Weights of a small transformer language model.
Size: 8 layers, width 576, MLP 1152 SwiGLU, vocabulary 8192, 33.6M parameters.
Each number is 128 + 24 x the weight over its row's rms, rounded and kept within 0 to 255. Layers, rows and columns count from 0. The size above them is the row's rms in percent of the matrix's.

# layer 3 attention key, 192x576, rms 0.0691, rows 120-124, columns 0-191
size [ 94  88  91 101  86]
[[ 88 139 132 141 102 133 110 147  96 108 132  73 138 124 126  96 119 139 120 119  97  98 144 153 160 118 144 155 124 136 150 152 156 119 126 134 137 165 137 148 136 131 174 146 167  85 122 134 141 198  90  73 116 138 144  71 125 129 129 116  96  97 178 144  87 127 150 135 109 138 136 123  88 157 109 135 109 151 104  81 129 153 163 113 183 129 156 112 127 133 112 111 138 104 104  87 117  86  96 102 155 131 125 100  97 101 119 130 153 126 121 159 146 118 108 102 108 158 129 151 159  80 125 136 137 139 129 157 128 154 146 143  94 104 132 119 103 132 130 124 116 153 117 124 151 142 146 114 118 124  65 158 167 186 122  96 117  88  98 122 149 104 142 108 148 101 115 180 136 120 114 134 136 155 132 106 106 129 129 119 153 157 128 144 155 124 138 142 140 145 129 106]
 [154 172 159 128 117 112 159 162 127 115 130 113 139 109 122 138 140  91 110 136 127 109 144 131 122  93 128 131 144 142  90 157 139 123 130  98 173 103 126 145  97  98 137 117  93 113 106 126 124 154 133 126 149 147 131 148 126 101 173 131 155  86 111  64  76 133 161 124 132  91 147 140 159 123 124 128 139 102 140  61 130 165 141 100 164 125 119 157 152 118  72 118 173 184 147 145 131 119 109  93 122 146 131 116  91 148  95 117 129 112 142 148 184 180 157 144 108 121 143 104 122 139  99 123 166  85 101 110 154 164 109  98 139 151 110 128 111 126 112  96 143 108 211 102 129 134  96 115 115 130 132 161  92  84  86 105 138 126 130 147 142 137 141 121 103 129 137 108 128 128 145 146 107 144 145 144 143 135 166 101 113 138 123 112 172 100 133 128 121 147 103  76]
 [105 144 163 128 133 172 155 149 139 123 126 105  90 126 159 167 135 106 122 145 141 128 131 157  89 161  90 142 117 140 124 134 134 133 162 119 106 119 118 126 159 132 162 100 130 131 116 127 147 144 108 117 110 116 137 122 111 127  81 116  94 141 127 115 131 170 121 134 127 128 154 117 117 131 159 102 131 103 155 182 124  84 112 118  60 134 137 151  67 134 118  89 108 151 166 100 130 148  71 138 105 103 167 123 133 117 141 123 127 169 135 120 140 161 138 132  99 135 128 155 113 139 163 140 131 181 126 146 120 148 162 118 166 148 121 131 184 124 103 177 108 137  91 112 152 126 111 112 114 112 165 123 129 101 113 124 152 108 111 125 124 133 121 114 104 125 181 128 109 154  93  82 148 139 122 156 135 131  91 122  97 127 165 155 113 161 126 118 127 175 118 136]
 [109 115 124 101 142 100 143 174 152 108 169 142 131 120 151 176 163 118 161 134 101 124 119 135  99  77 113 141  80  98 116 120 114 162 146 174 108 139 141 131 128 119 124 139 115 120  83 103 112 123 152 116 137 161 143 153 137 105 143 150 189  87 166 120 105 177 125 111 134 130 122 126 164  89 163  90 113 137 130 140 145 130 155 166 104 165 144 114 106 144 162 117 152 144 125 158 146 122 128 145 142 101 110 137 174 115 123 165  99 154 120 114 118 151  94 141 164 149 137 128 149 139 138 115 165 116 164 119 133 158 130 136 145 154 165 175 149 112 135 134  95 141 140 116 108 157  87  83 115 136 162 168 143 157 103  97 123 135 129 122 138 126 152 155 114 106 140 125 151 120 125 123 158 113 163 157 117  85 130 148 122 137 162 130 141  92 134  96 146 161 118 147]
 [152 139 168 119 146 106  60  94 146 104 139 133 165 149  77 133 108 123 109 133  60 108  87 112 105 139 130 161 117 110  94 152 119  77 126  95 128 107 142 133 217  83 101 149 141 134 118 156 109 159 111 119 140 162 140  87 142 152 176 139 145 121 138 118 123 118 145 127 119 127 110  61 139 114 119 125 105 105 126 140 133 153 165 129 161 144 157 110 165  80 162  76 131 140 112 137 142 102 122 143 144 107 110 135 107 109 145 130 133 106  87 132 118 106 132 145 138 134 111 128 147 147 130 122 135 121 130 139 111 164 128 158  82 136 135 162  90 127 115 134 136 136 103  95 105 170 117  98 123 135 100 109 141 104  55 100 114 136 121  85 127 103 119 160 123 130 133 141 121 116 149  89 124 111 155 131 152 143 116 157 130 120 145  76 138 138 120  95 118  67 163 100]]
# layer 3 attention query, 576x576, rms 0.0806, rows 249-252,313-316,377-380, columns 0-191
size [ 81  78  81  82 116 116 113 119  88  93  98  96]
[[145  90 130  96 170 146  73 115 171 139 162 105 103 127 130 140  87 132 110 104 151 107 133 157 129 204 106 143 134 100 140 131 153  95 148 143  73 149 141 118 103  93 135 157 139 121 157  82 125 167 167  84 120 133 107 119 150 103 115 159  80 133 104 110 131 160  99 140 114 140 140 148 104  81 168 147 115 161  92 112 163 114 144 147 136 127 154 134 115 152 139 141 111 129 137 107 133 129 167 120 103 132 135 117 106 101 158 143 130 111 125 149 111 137 123 117 179 135 155 105 111 144 135 163 108 153 166 117 101 148 139 109 100 105 156 115 154 101 132  72  82 161  87 137 122 125 130 152 156 129 151 132 128 138 143 147 116  95 167  99 143 111 128 182 141 152 159 169 110 166 139 124 143 126 111 140 132 139 137 153 119 186 129 127 122 101 153 139  96 140 171 127]
 [118 173 107  95 107 106 136 120 111 119 164 156 150 147 112 115 158 125 112 126 130 137 165 127 102 126 147 126 151 114  95 136 105 147 146 162 120 140 133 139 136 154 134 199 156 104 163 130 115 106 153 107 135 119  67 126 146 164 130 158 114 134 134 178 121  69 106  99 162 116 130 134 136 133  94 116 126 164 111 102 157 127 139 103 168 141 156 114 121 118 123 120 134 126 138 116 192 167 151 151 144 106 148 120 165 168  95 106 138 122 122 142 125 119 140 104 169 120 158 112 143 106 129 139 111 112 139 119 122 154 121 148 101 135  80 143 152  95 145  98  92 158 162 132 119 123 153 114  97  73 112 128 118 134 135 127 112 174 184  81 146 149 160 100 131 157 105  90 121 128 156 134 172 115 115 167 137 102 144  89 118  85 105  95 163 125 133 114 103 162 106 130]
 [ 52 114  85 109 133 137 132 143  96 124 157 127 119 157 136 132  77 169  94 129 151 180 151 126 141 122 180 135 152 123 105 113 113  88 105 103 165 132 116 115 132 146 170 143 131 149 148 100 143 120 105 132 126 108 119 112 156 134 111 143 159 131 145 109  88  86 133 121 159 101 123  99  91 134 124 104 118 133 136 136 108 122 153 132 126 136 122  82 118 116 113 177  95 132 123 135 151 134 139 160 159 106  96 129 112 148 129 137 113 125 132 166 121 114 147 167 120 121 148 121 131 103 112 130 146 133  90 116 137 153 157 136 159 163 118 190 143 119  45 135  79 123 157 143 129 131 156 114 141 156 149 135 129  88 109 105 116 133 142 108 137  88 163 176 103 128 151 148  97 111 160 137 102 110 128 111  89 112 120 161 109 144 120 110 118 156 103  93 109 139 134 111]
 [109  88 123 142 146 128 104 103 110 113 100 181 154  94 125 138 105 112 139 120 133 113 109 214 142  95 130 107 151 133 140 109 108 133 134 128 117 126  68 156 120 162 117 148 129 126 116  98 134 128 110 113 143 111 138  77 106  96 125 128 127 109 102 113 138 167 139  93 146 126 147 128 135 123 114  93 145 107  96 102 134  93 136  80 116  95 173 149 147 199 107 114 100 115 151 137 138 145 126 152 133 129 129 111 145 154 123 150  91  65 100 123 155 165 146 122 136 133 138 161 125 153 118 105 141 113 119 109 166  72 147  66 148 120  98 145 131 147 127 167 159 113  86 141 116 141  85 112 142  84 151 105 137 124 157 153 145 136 148 129 129  96 111 119 175 129 128 152 108 131 180 153 140 159 141 191 125 101 127 123 149 158 146 178  86 119 124 104 107 175 148 131]
 [151  77 106 137 150 144 133 156 104 127 123 175 136 141 111 201 126 112 113 140 108  95 146 126 146 115 127 106  99 128 164 107 131 151 117 139 114 115 125 136 113 139 121  96 127 120 126 159 105  86 134 108 122 138 158 127 122 150  86  85 128 155 123 176 105 131 126 150 153 106 121 111 106 125 188 143 123 151 157 131  89 120  94 134 125 150 138 135 128 118 154  93 154 111 158 134 149 115  97  92 141 155 153 143 145 152 141  99  89  92 146 128 111 105 116 144 118 117 161 142  95 133 125 137 120 157 170 139  91 158 140  99 134 110 134 118  71 142 172 157 124 150 103 144 143 117 112 130 143 161 115 106 150 180 161 136 116 107 167 145 136 155 146  96 151 143 105 141 129 152 173  74 121 134 173 135 156 143 121 136 135 131 149 104 116 152 117 153 136 157 117 139]
 [143 109 104  93 160 114 109 148 139 114 147 129 206  84 137  85 119 139 164 136 100 168  79 112 146 107 136  86  98 116 170 164 118 124 106 139 136 159 139 122 112 134 131 140 190 134 115 108 146 127 140 140 113 121 116 137 104 145 143 150 119 130 152 113 111 121 116 142  96 150 125 136 105 102  79 136  87 173 136 121 122 178 117 117 108 109 141 105 154  81 116 135 117 147 102 110 121 100 166  49 128 153 118 110  96 134 126 119 131 127 156 140 118 129 104 122 134 138 152  93 106 136 139 152 150 128 116 109 134 101 132 155 104  86 172 127 112  90 149  77 115 118  90 147 100 131 108 161 168 134 130 143 159 132 126 115 137 176 133 117 139 147 109 131 105 139  86 142 139 136  95  98 122 156 134  83 145 129 159 124 131 140 138 155 115 128 151 141 113 120 125  92]
 [135 155  87 116 138 130 176 133 114 108 118 152 103 146  89 156  79 147  99 144 115 126 119 116 124 144 149 153 152 132 141 112 110 173 110 137 139 141 108 125 134 191 128  98 161 104 124 137 136 140 185 111 153  87 144 149 119 139 145 169 149 105 104 105 139 124 106 179 110 154 140  98  62 134 141 136  91 136 113 107 100 165 123 146 149 152 111 139 203  65 130 123  87 113 112 142 162 138  92 148  99 118 125 124 112 134 121 132 144 138 129 121 165 127 120 136 122 162 159 151 129  89 109 117 133 108 140 123 116 116 105 126  95 162 121 160 155 128  93 108 146 140  80 156 154 111  86 107 117 164 148 141 154 105  54 119 130  97 182 135  97 128 141 113 148 133  91 136 103 111 203 109 166 130  92 138 145 129 126 117  86 150 127 148 110 140 150 153  92 113 116 145]
 [158 140 118 145  99 147 121 138 112 144 163 126 146 193 123 128 143 112  83 118 152 137 131  81 125 116 139 139 125 131 136 128 129 101 101 164 135 162 177 132 113 158 151 161 134 104 126 107  93 150 127 130 116 152 127 186  95 111 123 172  99 125 115 141 114  82 116 194 131 146 111 123  95 134 150 151 133 135  99 135 119 129 162 124  98 154 136 114 144 136 141 103 124 102 110  80  97 102 144 110 123 143  88 114 120 143 140 140  98 128 101 128 149 158 108 147 111 149 159 124 110 101 136 154 146 107 129 139 141 143 110 139 175 129 124 137 137 162 134  96 119 119 148 129 120 103 107 125 167 105 124 136 128 124  89 112 141 134 163 135 140 117 130 107 110 147 142 100 133 116 140 127 140  95 123 131 115 116 135 126 170 116 122 124 157 106 137 150 146 134 105 150]
 [107 132 134 150 103 136 121 130 133 101 129  74 128 167 136 125 117 134 135 144 158 172 126 182 126 174 131 134 123 121 110 147 153 130 163 157 101 178 112 108 170  93  96  84 134 122 197 136 112 125 153 130 161 132 101 124 134 134 145 120 149 119 108 124 125 112 134 102 180 128 113 134 130 149  98 139 158 132 112 163 164 102 144 133 115  90 180 117 173 153 152 123  79 103 121 123 163 150 155 127 130 135 126 159 124 119 134  87 115 119 129  74 134 166 132 152 111 102 130 135 132  96 139  80 104 129 128 143 162  98 146 138 167 124 127 123 115 126 125 126 137 134  89 109 136 143 144 160 141 119 171 109 122 131 124  78 118 118 147 122 169 124  99 178 156 126 104 127 149 152 117 136  87 102 149 157 124  93 160 111 148 139 134 150 108 109 148 120 128 140 110 155]
 [136 120 146 127 109 143 135  89 153 117 129 124 126 101 110 157 138 101 142 143 110 138 130 114 125 106 118 135 123 136 118 102 127 103 152 121 147  85 144 155 151 152 135 124 142 133  79 143 130 146 124 154 137 111 134 149  82 172 138 148 125 121 122  79 120 113  91 115 147 101 129 119 145 135  90 117 110 164 132 104 101 116 138 158 135 111 114 151 105 107  97 130 127 131 109 127 183 145 117 164 201  79 101 199  89 135 150 148 132 119  87  73 132 124 138 136 184 128 128 142 191 125 149  85  89  69 106 127 119 177  91 133 122 152 109 134 102 103 144 154 125 137 116 101 133 155 154 106 141 148 147 104 134  33 115  96 152 140 136  97 105 110 137 136 132 135 134  82 118  95 129 137 113 122 151  85 119 116  85 140 108 106 162 117 121 144 119 118 126 114 105 153]
 [124 142 116 174 151 129 119 176 113 140  91 129 118 149 113  80 174 139 114 132 128 120 131 133 157 127 165 113 100 134  80 148 171 119 103 129 150 147  94 141 119 132 174 108  88  99 104 136 125 126 151  89 171 159 113 152 175 127  91 164 102 125 100 121 134 136  94 133 153 128 144 135 101 174 169 117 118 186 142 112 139 141 162  94 110 123 155 108 124 113 134 121 101 105 118  94 162 120 106 113 142 106 117  87 160 132  81 130 115 109 174 121 152 126 137 131 127 106 117 126  88 161 127 126  96 168 136 117 114 108 114 157  98 136 142 125 122 131 141 110 111 108 101 178 155  97 121 160 167 188  99 134 180 126 117 120 179 109 141 160  97 120 110 115  82 100 109 177 162 120 131 118 150 124  92 128 130 137 123 151 115 173 111 114 146 118 163 102 111 127 142 116]
 [146 145 117 119 126 140 131 158 142 158  82 161 102 207 133 120  92 127 156 168 138 151 130 112 108 105 145  91 104 159 111 131 105 183 127 126 135 148 123 130 133 207 135 159 124 110  96 157 121 189 123 112 127  89 134 150 149 143 123 144 119 121 141 139 130 134 117 146 112 123 126 129 130 119 133 119 129 139 166 160 118 117 139 105  82 119 133 125 128 139 150 177 137 144 127  89  85 140 135 119 122 122 120 134 127 125 123 146 147 106 141 172 101  82 143 144  86 108 169 147 140 175 164 141 138 122  88 126 123 116 175  84 131 124  95 109 125 106 162 122 118 140 115 100 124  99  97 108 142 117 123 125 113 156 136 120 142 117 132 151 113 122 153 143 124 158 168 144 148 133  74 121 114 133 159 129  99 147 143 131 101 127 114 142 145 149 131  71 137 133  95 127]]